From a checkpoint of a small transformer trained on Wikipedia.
Size: 10 layers, width 192, 6.22M parameters.
Each number is 128 + 32 x the weight over its row's rms, rounded and kept within 0 to 255. Layers, rows and columns count from 0. Numbers have three digits each. The size before them is the row's rms in percent of the matrix's.

# layer 4 attention value, 384x192, rms 0.15, rows 0-213, columns 0-63
099:152180075124135095155083159135175098179169153178060124217160071084117113114169055070188163139110134115126167096131147109168095105068183105141182130111080093139095147168120142100146093156145118
077:099114196138118122086148113112090128155150124053143159077101188201135131166142153157143075100113081136076110189113116152070129176184128150091098127209113145103146101124122194157108119152135144
099:144112155116091108128099082128060130130101124082147110120135107164153127115171148145087109126184109173174125162161153123141157156185187070119075097103088121141131173095157140151112143110076155
103:074144145127110105107171138132097125097147151088095134098085151114163119105128178125118126107172135149156081168114155167118194121198115101091144199167100096104110113123130125143133105115085129
102:102109079088102082066147121119194162155118161184098159094140156183126149142109126102142161104205094112141137137118108093149126131128100115114119156109164162204085138067134177139091113127161089
102:144137115096191107144185162109108083141153187125078137080078159142136102095139155132139124103165074072135101147118131108057186059131124126098119164155183088175119155071125124076069137102137152
099:132130116173137141113110106128115142110117196151130145041103109168192161122143123084137169067149082143159181168126096058157106127178182120124130163086110135172144141066165127031126136087140072
103:100095105132106109152107103159153178133153135121109142133101188153169189093085119095103104110119145174164157119138068144148131092166105118150173151139128118199131167055183092084182133124166084
102:134086114118152147098097077164089146160113135198094137141182054083188080179166132138160154092142135127145160146172184117144170158161194113096072139088097099169067167151134165081128128142132131
101:113101127144132167129101100142126148114089172155104120147094138184183088121109132183090111120111085127090110127067140147137161189094095177083161152114136121027161083161118085080154179084126171
105:106164155132141132100114108136167134175104184124165159167125142103148128102098177125112101123091152131078159115094142160108129135118078083083168134071074128114143179119086126172178101069126117
096:090175127084139143089122063101161108167171177128132096190135114125126137090114051038156119113136087173120169123117079169107121121112145127156142105120074139108080142134134128114203136132128096
099:095149148181134162074130168091113215081134117111118117165128144156162166097178126152168081147123090140127141183066135141147088154140105198148086135198091135078150076136100092113130121110074136
105:142138070076128136071195177105097123073158047133086168102117142184121111139105141139156171136160108159173090099124171106081147130160137138105154173191146110120080166157148078146098142155095131
106:124090160082096083108134155090087154164153092077150141128174186190119138159159109069120091092136085115137162135098110174074157150141145151145111087174130121139143153106110142145166123177140082
107:150104075147067160150122093099144168119133161167093141142143108162100141155107081138157197130177125130144123139127185082183145122111147077172153154090189113209121150104086151103110150119144077
103:156127116164130169130158092166135131157146104137086082111092124098114136144124128107162174144155210121184079113180156149127191022132087102092201123194106125113075107134111070104148127126164075
098:161098103139118118085154108132151130184172169173093114149181091122083078178150114120167112156149093120079140143134175132128128159093155154095079126139164167105107139145083215152126148147147137
104:149162159167122163156110149139115140151120146151175150124132098112116144176129164177145158096110103089101156132125099120132071141097119143101087138137135126167130138171125145079161124124082093
093:131160136081112141213153101112120136137100174106127145105174123188092119103146149128120116173100097138101163098060153175140161197137098056142177138067145153133172141125083120153072169094111150
091:129102139104092165152142142136137126119089148122108102167109160177087175069069163135024115138128088110104146138112132086100040150079113131118123100116172164193087144099120137161119172141071151
096:182138098118086153124150155122176100109111066126115126104159152137150130107135132127159121128119152107191122115138101123207049114128138155123154063085195141150158137114151077108100111156153127
099:062137146127129155123132106102127109123145194138113108130171095071187103127161155112172140101089193134145107131119149168171168168154158101132149134057126086076084112162134138079156062066127139
103:150157123126113124099137116158175092149137143144133121193087144066089119181123096133137119175109143085135088131154116165181126100024110174099101076140092102102121111135138205148150150170128097
086:186124037094120082112120117155253129155121137117141137085083144145147141127095100124119170105115143146164119108123101094158084061127115133162143139140155146191184112051141088138113155127181088
091:116129065092147103100118097145147137116124175180125179091128100093178128124123085098146157148145149137168180156144072073200107084159122147149162163064131142144123142101140115098136113105195112
111:148179082191111152135065130106130107082085116125168154065104121097111187120104169132120116098081165134170105125173098064192087082114140147131132131104168118141169114135166083102084117099108114
101:104097090128126156096092083129096138139141151152101137123159160139205146132135141142164158070205158110153090105175105080159152148188160089144113131124097117140102149123144144072110133104167112
109:095108116132115092120128100125105157135156139159133145123087122112112120112111086087193124109111168179154104187088141185129135090096123099115113145131112058122119090157109088082159109180105058
100:136154155155106116118099137145116069190141112155122129177113143128154113118099139132120091189079156095109072189162110165091146053089147152105113101112164093163150129111159172144162124180116079
113:146103125129168045188106138192113099200125164094140113158129141047160136151152156149069157131168199148113135102175098065129137089121124077107150121133105107096124115145143136128141114064149145
102:139123159126092077223172177134127108104156096064142122146143126113118121161168138117106103140121193156185132136136109169136114125163141060125133122082141087115124102144095151130107079085070123
103:186171176115147139115122139128085056154079134129149125109075151164139126166141139137091146073180102075136136160151121094115146122106172126116083133209112138082105120105185157101123124172064121
094:181126137117122153183071110136145040159116101109132116114093089138090123112118121114101164122131119078188103132169124105134110107097132085106112105098150096253135165109106150110101168131071127
098:165082136136121161111130105131117142088082156125151164131112138057140081148090182166177124111120165052150130129137125142158074153082123150145163126094113160099166129157128123127152111124131112
093:156078099147070132118079103109113180174091138144149161156127103128091157155076156111136144104111106138090133150156111117127066116075146159127115110127118117172148151093102178142107164159147117
099:153059156114100124165141093128126105190148144086165144185094132128162130131104115091103067133112178116118173165090118149133071123081086116174162123103096110115125128117129153068201148128115142
105:143143113050070105153181168133109132121122111107101140101139159197132107109143123106136159125146081121191104087136122118135118087128139134151130127179154097171124172125142051146097146170132178
120:149159088073104166095131153118162072133117150129109121156136144101164119125149128154114107161096180132126013099186094127201120122069064209114142127125138112132161097115185131118121144126127156
105:126083193109087139132165112135094130127118150102133172118165084118124127168150208112101101100099146135089122119099133181030124211144114128070125138053061077135146156114164142147108101114078165
117:093139080059140104116204167122137118105097087104083135082129139137123095072142101125145101127096121202143090113123117146130151072137118152179187153106153107084150103095142094129072101114120149
104:123132118118115139143093116148124154083082064134085111103174106132162119117157099170188147102139165163153148051125111128191117129168152118144210160111124132114121183136133094126104084101142109
099:125171124150127171140090116094121083130079183160120112092171122102166105087142132173158117102035135126097118103171135140159144144142100142147145147117172090178142116141144101079179146131170084
106:168164144138112153129123107116101074118124088100149099172087144163089175112068127103055113113172128072119168146123158128097161074096097113103140124136096104138096152106083094103146144144096099
097:122148090140116103090171128122147114153126162169142118120143158111172092130122112110184145120135134105131128110118131136150167070120146106168159147153162171088104147140122121093181120116204109
108:156145126126129158106119157108176104107116070119107080164114137196058103100134045158094132197119087118093100095117146135127146173113145130172146117149176184129165122148117091184117162136138169
097:121168139109179140103135111161111086124132126187109191106190097056158086189121151162167176123173172080108128106186100094116136105134126164098157106057125122104125108174133134118133143122120119
111:130177130212097170132045114116164123150136172173090118126153110131115151125106116162125175152144090093096091073176151143151177118163107088099152162116157138183114185121092168141136166111154077
091:086113069154090146062130107151155175120152126193081153166143129150071116145107083136181093216148116176078149136162102129195126137098089160165160149160153162181146152111186166167128132188175097
095:126103053105154163115079056143120134135127182173113123103135114098160152095090143097108171128195139141154153154146137063188153118149155071120150161041085144180132145098191081067154102113133091
107:192117174170137158124069119185130127105088084137130099143135110101153108154140124216130126100141093079121092106151083111127091118126176147124107111092127153102154110115160157150096131097102176
093:118118187142110130126119126154132139110099080166150157136163074086091106209157122144136159139152102115116192121120146129155091194112187106106105071154119141129085192159116125145158105130134076
095:126097115140118160084079112142146140131101149131129125141129151188126146102095071153118133131120012138104151093162158070152060098085170139153111137094203171190128160096161131081152142121132105
094:190197103097125081175096144137209081150159183107115146148164104112135118102134124116159150105116134149148158114156137154181136059094101088095120119046177104189133188097102180158097127107085090
107:143142152116121125121138167116143123067108132135155144030109132130166136096104128116125132074103146085164154104094093148123105079150136161145171178098180136104140124118169099103179117112148115
100:143082160116080164101149129083043157127100128073177136070101182183182152110132141085095130065127116096140185159056111109102137181187155141135120119171143146114137131104123095059187158107114125
080:116143215126142093108128186131155178118123090126164105088153132122136112141186126098131086079125066145120093150107098178101150157122109119083030118188107139109122108173097154164091109123137155
111:152101193144137101191105129159112136141150084075131140181147097119079088158109075155177128148118098135130083133157110171094146129093135101151082098128090060132127162177083192134127146196078115
100:102107128144149107182106125217134128148133161148152155094123099125186156161156145133148111114128131160117196125106062129138121117159115133133201173120097120121158143136132070137129125139169087
084:054134164100144136152155120108133133158168141163108148219100116112160121127099141131143146145131164139085108115121077171087112140140109171136199166099144143114131075155146131099202122160111136
109:156103116184142137172103106127139130138120173177138123087170073110138112132157189104158129144152097075103157141155153070148100145124179131084062091087176146175118153118124162124041117130099132
099:130175095190159110125106176150115117127108110128110151181089189134091146118111069178145131142073066158183113127154148128123073153105158102118095073140169157119154121136136133162084096168055145
097:128111139132094152178086124122134099190148175148086155137146045132111153114102144142117158102103138082145159167137120106073123135107177086158135097128139104228052173145170125109135126173116127
107:175126071100070096103160143132162132116125121124106121161124152111121142109119134127112075186148144157138071112166138175136152081073088143126096112128159085163145115092142162133112104164138117
086:142140076110083124123114122102059093121077092146159137232118082159131115161090101173182153082139135118159135155072080120164138131126120121184123115119107114161176107128126120169167133127021130
103:129141154162157146105097093132045161097126157086110157082100181121155149155085165097091118116098176101065119124140159151099177104158112095099178142153158148179167086172118103122071086144163163
094:140179176146100156190122134152087140101107165116118110110090118148245129185166144062103106146130130110188150098116148108136216172132108132114192147146112119166094069094167100147118095166111098
099:165081122113154155154137148144119064151117094126158137100163077102119123128096153161146144143140177134055099191149047107148112068153087136169105152124143136075142162099155113150111103105100153
087:092105098109120095141148132105120099104112127112195119119135121132047102103058115170144130162075154141162167146104137136092133125146106111196097062133130171107081129155125157134160178111101114
094:129096137142086073168103115175120158050086145143137130164171142131142130180113087226078090148098118126118073177120086166111136102087155091076150132129136118127171096134059104128074127103097166
098:091097124129142149133117158071115098147143119140172151138151074171107105152135047143105130168108116151128092212120088125104116078153106122120097066112055153130091133111076135127136149077094194
096:134100138098074148137169139100141133134100087123161116107140114143106140076101073181116173172147179145139113170058088114126151137154139135115177142167135149151108203097165131145142158139110137
090:119121166127193147109157132121116161137167185164128116149127127125163146114142152066054146115047139144111099119201158186108152136123158129101150117106093123149024099124098108117110136140185186
092:108099103151122101121133140101080174031081111120154111135154137140141119104091189053096135137096123141160162145163164120146200121159109110174159038094124122148069085161119105086089105085180096
099:081138145140140140087118097101152178169148110115114107106137170122108135160159102103130127130117142143143056116113163159153155122078147123101135153137116055150138113124078067152099154139056126
100:162127134127159203127154154174089128089127146110138131135161120089147163112135162111149140107144155126112139166100175165155155135129079077152119124101124113143126071145214159141108154104144148
092:112110172112100111167135136167062158095120133141160086109138102182097098135123222096144085116128145135144109093150158174136196179085111134118126119118129163134096103177085083091089062123150137
117:157123171104179154206174136126110131122105139129116129092105089118113090110161190065175089134107126144126136134126152137174141154115136138135172083118108164155124142130175119155175121173062060
095:162133110122138131104153148084131097155099066128112101136084155122137110119117203091134140095201194089122145053095142148160137107101119188143076177145128144102094089117146123157099084128087145
104:206109081140135088161140169099122111151159119172096163192139145184122131105148111160111132091158086163116117103104086196134122100121114136160142124059157154097101116125111127109132123146091162
098:087146095143086105147137085127106161074127192132156162137090095153117166141089126114110114096125184138117125149106146140118155169097193091100179074144112155204146130147119081081138160103170102
105:120158098096200083117144099092129066113180125137198164130159094165098085161109122144224137126111144107127138136140133110061132123096136130144111166122152123087113196118155093128174139152037140
095:151190122134167145123155094095094099101090169079123159123122052154137105125146157153091103100125160123131150061140128064102195161175082148125138127058090162135193184093134139118109122146110138
093:124093114112128068151152096122126145078130175187176124142116096121132116154123095130128142107083136113104114148108145139113083121162205087037097052098136131137160142144137123074129148087116146
094:071155158159138172131149159144154076201117098164135131162126161071116119118134114114126130138146126098059120202096108106148108096114038118096080082153106168094123082176123111140143137082124172
104:136112151143072133083144106154105140137167146160147125136061095144108116106112128091173114122105136123109092081126108100139146152159110088115167086157164177198153125095126134096120131074155164
100:144113174138130160115061140158150108167132139137110112175154097065185105191165162139105135123118101131179058112199111141160134082217084161099108078096095086071148121100087098191110120087109129
083:121146209138135130128123109106127151140163159124190103112124135132121115152144094070150158141133120170161133229126114084135105160161168124154151113172108122175076160113189146158189155151164085
099:087156164161130181147123095137123112099120138132082138138087103114163148122202095175087066101117066062093141091146150149144072178104176111109067148144133130110124123134174178170156115168121136
105:142095108214163095083060129125170142126072064075143109123105162102078157132124109155119079158164123138131062154097121216126142087103132071140133087125143155099171088127107153115084164108083160
089:128098076125106120108116135148161119145098149105101173186135056147088124164092127158140109103127065103135139146092099186150112105105165079145158115067141117078170145157134108127127189111085111
108:129102133180155108188083142158085072104131145111172144126086118114196097177126158116061140176083155172122098215226174101121136117176116097151110083133093090145088072105122090159138093125128199
094:163158173134139111162100094141057109060131106153113087140102162106180127159114105075181120105122124146191183175138119092144163147144089115157126143146158099158104080130210152171142093137140050
092:161198138106112150097131123081139079137155108123102109127111146156055104066053136155175134137148124162046129095132098095076102131187123151156147133127150203182135099162133122112153094106156174
097:095065142145148096107086118114086125148103141087105155194119170123179128177131122156071158140156163113117102128159178112142133121156162147084133139103130152097112202099130031123122104136153143
103:099116149081163082095139137122143136137114157133137133032148085094086149127095183155149112122084147113167120138133130161110118143092197108106128085100122111133103144121144097118119155154135084
096:075158131097099105101131116169027146096143173135170142095142118143150097092117081087188159089106173130195136160115101066098165116158128168078174110142108146207118146124179134075143127096158100
101:138162145160147172134142157066144181182105138142110103154121158151163132179154113091087147138124053116105147099122100112112105111103121103120137151162086133132131117160030112154150189165073142
099:165131148143093092180175143156144089159204160173149165126125108096147129155192050075167129092114075132125142111111119168182097112103152056101061199121212155093128115152148121122153172126144137
091:144102124148115092211103144101152126106142133144145153156191178095119120162117085177051124183107155120093157095158137141146150088067157104102099131132133126087106137126038122096103107134121114
085:117061102174141185174139177122174137166116192084124134132122090141111146098148142146063125184071083134103079212172153157080116118184136160194140109067094104133106097126142190144160164105166154
103:086110142167141165172084139136170148140133116118106114143102135109114149142135162089115119137081096118122077130198146165138085137214126113144134082112106093152142133116085123110131146128127082
093:159150071127174073111123127085159118081146141196153097069147128148096098196107156154083119132141149075108088168146152153102081158108189136160083126100098095159083134127094162146117132099110169
103:086079172153116149123109134120172118184119086171100112171089089091116154145127063155154101187124166110055078160119121159142081133085100061115115102162145208146143114112148097155132122114096128
089:191135120186118140139121155151179084128183129133128126083095100166127129132178127143146123102169129129110045062099134168151099110113143140062101163107131137123171149139129147158103091152058189
094:121121152203148084107124073147131111130184156123141153078091116100106069140156062084165105125128125143183154142149077124117110099124136092108159157155201168115187148090165131116122166131167096
087:138121157098136071175127110096145104132127105107128128087113083156117101131134146149140110155182150162143166163168104106152084161120151158180132118142151134117119210018171144115141123141089073
096:101121163151089061154092090106127118119178079131173122097128148164071098127153157131173096124158129164168104129135124126176098212132112143146171097099090101133122182097102172167083108169086110
097:168109112181144114180113088127126113089168103180126159159149088182127119151148146109067078070125162147129120131161094179134153093116148129111120143061156103069067131099137137119122111104148152
108:114122089146120132159154100124164051197171167136127166190111077140106125154144062164151114099151092112120158182140117155097090106053130096131082100076117141060134121105096135156135138099085151
100:076150170126110140128167146110141232195108130119072054192048197121144139128140116017123153131083090159083183110141130131159157120145112121140136095158134107169104079112113105088131144097166091
093:136111171153120106171110120145109120074147175138170166133147084134140085160141076195117103142140101122138133074142149079123165146123150098064132155143108117090135143123059124149146108154129121
100:185169100130051127136110092136132101137131144133155119144108116110153105142134124220152119129169178104147135100111071103092124132085131107100146145174168170164188139108182112153069106183127112
105:104094120142060162098075166124077166160101136105096188138127154154106156085096094174088138161113137144106119101142133184122111142191137142140101145152156175142133111149165083126143154135160190
078:147122156186150108151168122100107106072193198175176095104127135133133119096133129118155144120102137131145085164147174135078134100141162100102154114111118183162068115175098193101109146125195179
105:146161132155115132203075164157126117118183135150095157087170123135191101101200133140109114106181112149206167076129118117099111135117118151097138192127109103126116124131166119160115117151118078
087:123149082074201103128108092129109106125128162134116156162139103195112128128104136143209112087124121130104160123107150116167134134094117160187130146168199151090162151108156084148157105128043139
113:169161165180134182140140100137126136157134158123122109147082104110158146151150114083116156133142187141112150107070120148115163109010153155099113179160176089115111092099136105167063159167095118
095:149154137105098062147122143165073172069064151090184146130137129130072116121117115144190150102097125157181145130113105109102129152149167124104187096118096152147132106160152116106150160185084136
101:139121075174200136130085104092146106102178115122194141073194091162099091114141151105113120128114088179099079172136135132120135124185083120175146091057108063149154154083160154134155169115114101
114:176133130090138171110119138136087123065043103067149165097141115118145089143119147154082098156100168130138094107089104107110165122126135157126099139160115125165132068153123157115177078172125168
096:141115141116168147148163079140096088134165155148110085103102138170171131129097115148143150145118153164094151185161148132102103146157134149179146099152166156110085136085183176098179106128146106
089:095118099083119092136139088209092152079117193073141095126106128127109172136121164111118133122085184154160108188147179163109162161071195121150170081136134097115073130106177146090131093124178113
089:152109174139059127146111125122120105123107111125074113168118149101130128147102116139197110092179140118184190094115104132172214116169051155152103153125161140090135108101137107128117103077141082
075:130146103159133141085135140070132061152150129152152132189117148119106108116082124134064151150137120103087074213108144169072086116111081122173083093107102135179087067170121176147095171080149210
101:140108216104106109155143109156204103135114067138161110049122095096057175077122106147155117130130123108115051117140116125109119111139122096105154170119109133120146198152095104198166188132159100
118:168150102105136129128096135151135119111154137111130134107123141126116114157140090121174110144119085208172175106097081135100070141158119109140126118152136100132146124095186112148151149160098129
077:125172127154139130129170142060131122169090090048117158104156152167150097123103098119125116084166092175111170121045122126098171146137123094167152157056124087178215109131104155110145164159098131
093:124121146152081072110148095170074117104110077148127122140079113158064137208170088084138156145136184099115112146159143168211133131145136106156167162100103108160120152112187117168132130111067128
096:125123120105068176096113046137095115157096132134131111135185121126116163082125157081080124075152084197111162104129113112147112105148171140137201154177151159120149114121150161115149151149085087
091:149077093106136120087177109089177126108127133130102126086108155127106137157090132144082094142135096124143172101104080092102130095128141169092133159154169168105137114131148185139067159152121119
076:123106122079116170112122097193122098171154151137117062105154139171142174112145145153099148099182128103125178102087086161154089126126170198092154143077144134102051120183137102166159130163089148
081:179149143138154124159118152111108105189149122072170111120168142114178108091116087133167087142153181170128119097179120125142101165132078197150120154181116145052168148139132135101135109157138170
080:155122145145086136154175048099184167124157120091109139143118127128134113137091112113093130177119127146085120106171102096172148076128112138121123159155152129083141190143162148115137158147116059
084:136151083091155106166167080124137134138134163076122158171140171112059116162120072144101082148117086126130152156060194126174169157153185093129147165135105123093128137094110136128159177134106106
095:126156159077071121106169083145118123127070100193103107116144100134093157152141102129084172152168164170169127137109095125127189165100190080118143148148133142142130084129203157167125156105109185
076:135105122167178136118092100129129142153162082122118112087147115163146102151200120178165099116159120119135134076156152143208120147112127111091107160131169145065158195120114097118163118129119169
082:169157097170184166090111102083163129112157186163131141090146161131059166120112078182149085085109112116184148139122169136124104175122168105185130141133075139168112087162050154118080093150133117
082:167140172172121107167100149106155138154143153140166131098083087193153163141156143114140121118122152149122101116232107202097105122131076088154159094153131110145174119075120137089120075168161208
081:109175168109152144150124162148080145140080155146178167123126047149207150136140116128174144104082146115102060125147093141138135109179056157065166102162141159184171154133117165127135157095138128
085:164134144107125097121106131150129137096089143141179121134060079175148136135118161120152113155088101128140132091219099110114115079128105171098139132118144147143137115150123162090086115108121140
096:099120174120126104180134151153143127123136154126140136155101134144187142154213164075160189103106171089175107125159172180174080120123159121137122182155098153159075130094140107156175110152107118
078:136123135156119181139113117140102145205117115100121079155146108146163135081181160112123101161136117149078109126130090160115100098055086171095115125129127106087128117158133112109128133108160140
089:069064150118128100148088197113217156104164156100127153133121135092112089147072122108216108157150157094124066108142125093140116148043122129085084113131101079100158188154114072163103078081117104
087:119160141104155125180135178131070172126033122111153179177159080121134159131184134126186119149053134083099054162130115101127199193089130140106115135112076132137148115155108143141120101055106140
074:141162107158123171146165117098123125143125081096131140124134169125103117073094079142099099198152091193060122135129097098117123125115129126103092156139136110072161135138166154144124081125135083
077:177148120152117093065124113144020146145082113106121131181077103185136133107174078091132159140112169127116079103162122182121117121166098180109179137084156113100110121154157173164131148108187175
084:090122038115120153162112107177081152170077162141119172162141133080158123105167163080106122105159083133120088159027137114112069118118160079098124093040111087123125102120078117148117124062080141
086:158159133153131119132028204154131058144159126142107109193151110136178140107134135152218130110099226096107144135134151128102114135154189153140173130139093109097148161192112114116168138065167143
080:117122093097154125098172104148173151129146198145112108098121155080118099131091112163058094121153042126163198125097114120112070109106114123145092092124149151155108094089083152123089084151122097
079:123107125122121116180191126164133131106118124100138122137136160126135082140075137134052129185169163143080165134131121170074115109170176132134093136099092077066161126144122165112146134184131123
089:116109105091127144140167017166115144123108147146145093110185136170107096085066167115058084180162099103063160116147074099079099118131106174113145102127153129128116127170155141104169169125136060
082:089126133123105071155155106148094179102086128070178131139154124123108129167064082125078145144145115125155097142061136107095146154106086119109114128090117132132114107134104137128082157163079084
088:158120126120093132111190135110164130118104103128105066115132142088116128117186177151143119154109123165141127122122140107119083107112150149187120089186141132093054091152156142100128152138193129
088:121153138196111135169109096099097130129109059128140132135119103068148139130186132104105161124113193152082078136128106135116164126171157077070111193142095146149170134081143082179168150083140166
083:093129115198103130087074091064142114084180105104204079099066117143105175146109122122097162114163164137189151138132145118127127141093157121140142093116131142093073137100115079146100164184160138
088:147086140119135193073146105136101095080123104150128067091161152151079177148087065180096144127138127123112163115056096089164173156181153120115134128155153134101160177091149125189147162170111126
095:148121082211127158074059107127096105113119087129149086111113124111123154122176114121135181075140162114142131155113133171139140121150146165166177132138111123130102091115091123156140086111150139
093:107132173131130132121152119108074120136153133106143161127147103175129190087149134113122203097081156068186074119126136148168169164102086115104123170175139131177077140087133103150158151174146162
077:116119108130103099132106077138131163132129223126115127140160129116100146120111157120118121042154119105161179134058119117098087164126123089128131121123120168153093081121061152127148110110102133
090:107121159165121177089078128164183120134185108102104117134129109131117130088068106130115132153122130129114094119078083065117177116096132165062091087148149069108111147177141155153133162101187075
084:126137167153127137139141179138132138080163089141148113175081135095128152150117145098185115145033202137078082127162100130088107082161182104132105123071055092092142149169131114118122117115138131
085:116168160110152151129068117138067109105120160144120119144174148147147108150126075120206106088096139122149109166138105139201118165124133170086129134210098126108133126116205171145209131103115155
084:119162135168133103137136123133131132122137166116128151087121130130117182147059124109052119097138117158182149123146198140104147084172171041171148134145097120177154127104161189098114111195149111
094:123087117132154106112159123091130149102121087173131122116078163119141104143199142114170166151120117105158130150217153177137114127100079132165126154080111140151093103098119073116091110104116168
094:137161158126118121050082149131110103072172148136153160108079129154127160107132111120140154121121152152124107147145124172099149161103091203140098067105133067099114160132150133105123187146168191
079:108125145114144136137208129108130169102070099149108177128124192103127113165112126109101130096104110154134091134131144124090045120157131098101093130106096157156169063095118184165092146171075145
083:136151122145137134110116156117135095144177104118149113116128117127130047133144104145138124191114147154090120128212098124100178106154117178106117103137153125120171185121164104117127137083215129
091:126087130126130124109142129131136148098112135188127156141116103178199138105139155123115121126099094146127100101162114125128119094128101085071144135097179146115114108048125172100110125164160184
092:129127136132095136179163075094175201178150147119099157117138146157145137145107104104105126099149088173143127123139100110110108088099072057128099103140150170137166113117079150129084100161094129
091:132101096159168166149162136098153148114165102148094107140171160117168153124198167123141110135141160128082140143141148185137078142130174147178154140122087107166119125119098119163136165127166111
084:138139163130112098125151200068142152063074134091168109140059118152114158174141102101151107167079120076090152090111131155127079135163119190136168130134126156114169103104139161129083165138140139
090:152130125131178087144141141132138192099087137093175163177094056155126150150148129108092117140095118107159064071165178126107172090115148131103140156058128109104106100117133146123102113105150188
077:133085128125138100152158140077107170175167124072180127090089136188160134109184117106116135163138132173105177144141074159130121080135120147101083173130156130098158126062174106170093134218145183
086:120118128145101156127128162113170133132115155146124078179107076122126151177153127178150100146152147145055183119154115191070059144174163094079149103120135119138095129087114146144152135079167155
078:131191147186164131038111113085170099066170115097076069122151084142092137152133085169120105116130172152131140085122128157124133184098147193162114118196100122121119170185155140094137162137177128
080:152106093147132145158148117163097156144108094101137112143133116086190106097157150150140161227149134120082059120129090146113144111102067170111081113090133091088125176155127071106140113106171087
091:136130137138149095119124193141181161146113130116093134164165126073145058144198116156161101147126171069071125093123104125112131162117100147131074115104112118077155141140110114161142058060162136
083:148165100118117171128104070136150143186121148111162113074189068121126162080118117136106121123138122155123125101128096127158134104127095178091125135177145155131083159149130099077108108114167085
104:120176145131106145138183132103086066136149159091096120127062167155092124069152120098100113129078119111081144123142145152082144157158118147148153147118139102098154112133133132168195111129198142
090:131142164116121113130058169138100122085129125101148141118086094113138124128167121104139101132102152036119162124196097133127157112138136217162129136106111133098110156194135157146154148106107149
102:203144059133107128148134218087160106163167139076130104131118097121113146123126141144110080162153140135107194108157131102157103136129177176098206122175152083116118141129149149085113147128238127
081:078079156119126097107124127168081176135142079097108134107139144150100104154115126118093102142114091134171121107124157113096154077134111119101080144046136143111140105078136143157079109145084169
081:183140099176110077130039116094135089117217139075132181158098100109103135110061110114125149133130154143144134151109134116079205133105131182124163114113105079156103088138111120089123119072141163
090:152131180142087119096154145113161143112130106114126124140042149101183121146124105128092140145104184150101136112143045153064087113161156126080047107126133100098120144155169148157132131149158146
097:095061096072105144151105167144119166155155133146184151037140162157066102158125124128065119163179087157124129148125132113076167177100162089127068094087107075126102161118080107180103142113106137
098:138136110076129128171095125105065092198172181165124188059105156211101108106168115101123110143117083155174139149164185158118139135156121088135158188136152169094165145085136123094084139124080158
078:101099099078092082126122118175120157117107180169139163117074129118124154170128158104061156064141134116181129140094181149102098132142159066100158130077126125132124099087114138128112081153088200
099:121094140075172109135177175141103157077043118137122159186150105088149109095171130129129128123091161129176113150093110128103143216136137128081147116098137160116176076151094152126128127104129189
092:090126116114100141125133077160085127115113106133116129165138143127107141125129148137081160060168092116157101146077135112200086095118152107120153137124114124116151154136207155157169158121128104
089:119099176094122176076066095147163068024133146169122135107104129153094154102055138163128109119084100145094086136137138114173121149098095207153126052129171085115120106172115127160115137117108136
092:125104067081155208100153126152142142170156160131095133071168112101086131119123135080067074100109054103114147088091101078168112106107169141109129155130143113116111118174107150106087113082105130
093:109181150130085131121087178105120097095128125128184142121173076164086123082160137148083124058124179073118148133150104065172109150124160157085115104089160092147136165152140125128124043086094149
094:115113165191123157166186049118095115157127092133167121151124128098175082154130095080125157177133141091243081145160139159111119103103093113119108177126125119185111128159107123120142231157116124
104:182149150133115117077106118159179146121071163159090149143124117140121072115089116157094136156158134082126091139152105139174147173123039116149116114142155113210170187158199149161160152077149107
117:130097097140112184181084106143126134150072166115134133100100184079161109149114160154089093144127080135143099110164193145170097075088063104153170139136101121143160159179165102127176122124060104
105:159176140060061117078158119136131165134108122174146137139157128079132143181116122096131117112164094118188134140102103139166082054103143148114127102132157135193147049130113113158105124178105150
114:103164095123152152104135178123120115104152132121132150073048172173087167102120141150155136128103124150117117103159115148081090173147135210115156115140152172076120168078173072149127145082122144
101:106173133142082109126109131143113120096134170158106150148172109204128125083159143130088184088150172129127129174085085076156179185087098097125146154151129100154088167148174158134185095026145183
099:205094118081136148152126148122137090073066113118123129111146111128166136125176080135145154141092091151121153120155177129126106173108132152148118129164140106124131099150145133173097091098128111
103:142121158138123069136135138173183167154142100150098123157154119127155081069150108096186087116074122171111114128157152156135134123163137115157112079092133075173155151092090086109186108120130129
096:107170151162137169138116143126097090148153195110105137160141097107168147018140139140113133121078147097093121104094153117175104130109133109108157171106116086090102186143179105159155131063132166
109:158062078122145108175140105161125140130149178121127093137098135109174123111140161100142038137108108195109180114152160195148124107057111068106149128100114126120141101094123085116110091130152117
106:148119150082143138147124108145178149187086155113133105068072155066125197101094154138155141090179069165112162046133148170172089099129099139105122148112101151101139058129127131169139140131125086
113:098152092114132152192105159136123080080140062071127145122165114136106085094181125165130131115122142096140105125147097109093154151205143177149152118129109116068133176149131118052183105126093142
097:150151103086113175121118107113102126168058113177153132112131096098093153183096128110063160035190140075104164105143072101163114161127149126076123123089134134160169093147080137146130150132149155
098:104138138092104128196147164124127063082199155061151183100151175159095164124145131124129084111084113099175147130150103102145097089114098178133162128143171153110090180101181096123085084196159072
088:084115162147104140133162046121151187142094114135138127088104111104104178117064152144146159111160111106113216136101086155151166100113075130118157149097139114159109122159091144133152166104117130
112:083141155193105167136173146075071104109170100114129145168108109159168111129198110091091124161114176095154093154135085107112156087173070176094173141083168090150143175142132156093148089108086113
082:161104105148176129117082163063109098111128058140157126091090148145103148186106176120113126169154099141142123075156109121106142168120182115135127092120175146119131161146158172089139152109111109
098:164105148110175108194115179155176164177112138098118102146150162049094151164083173119161109096128097110068118102092135162179094067146138136079111089144115160113101108082118146141150116223111103
109:122086127199096131170127095134108086104163140176134116121161070163124118179147125108166167109136185088137161167081122097093096113090111113049163160103130093126116096145126131143141135122192102
108:128143143070137179107121125105139143113119082121121139116179123066149115138104125121154099138092112111056129131105144151143074159159163195095133107109149099180179094129099080158135183172083117
118:156054167142106087110146079176131149170116109136159134161102143082161081143088141067102099150150134153122151135173176196111167000127041069100120126069137125178126103077101161106127128173113123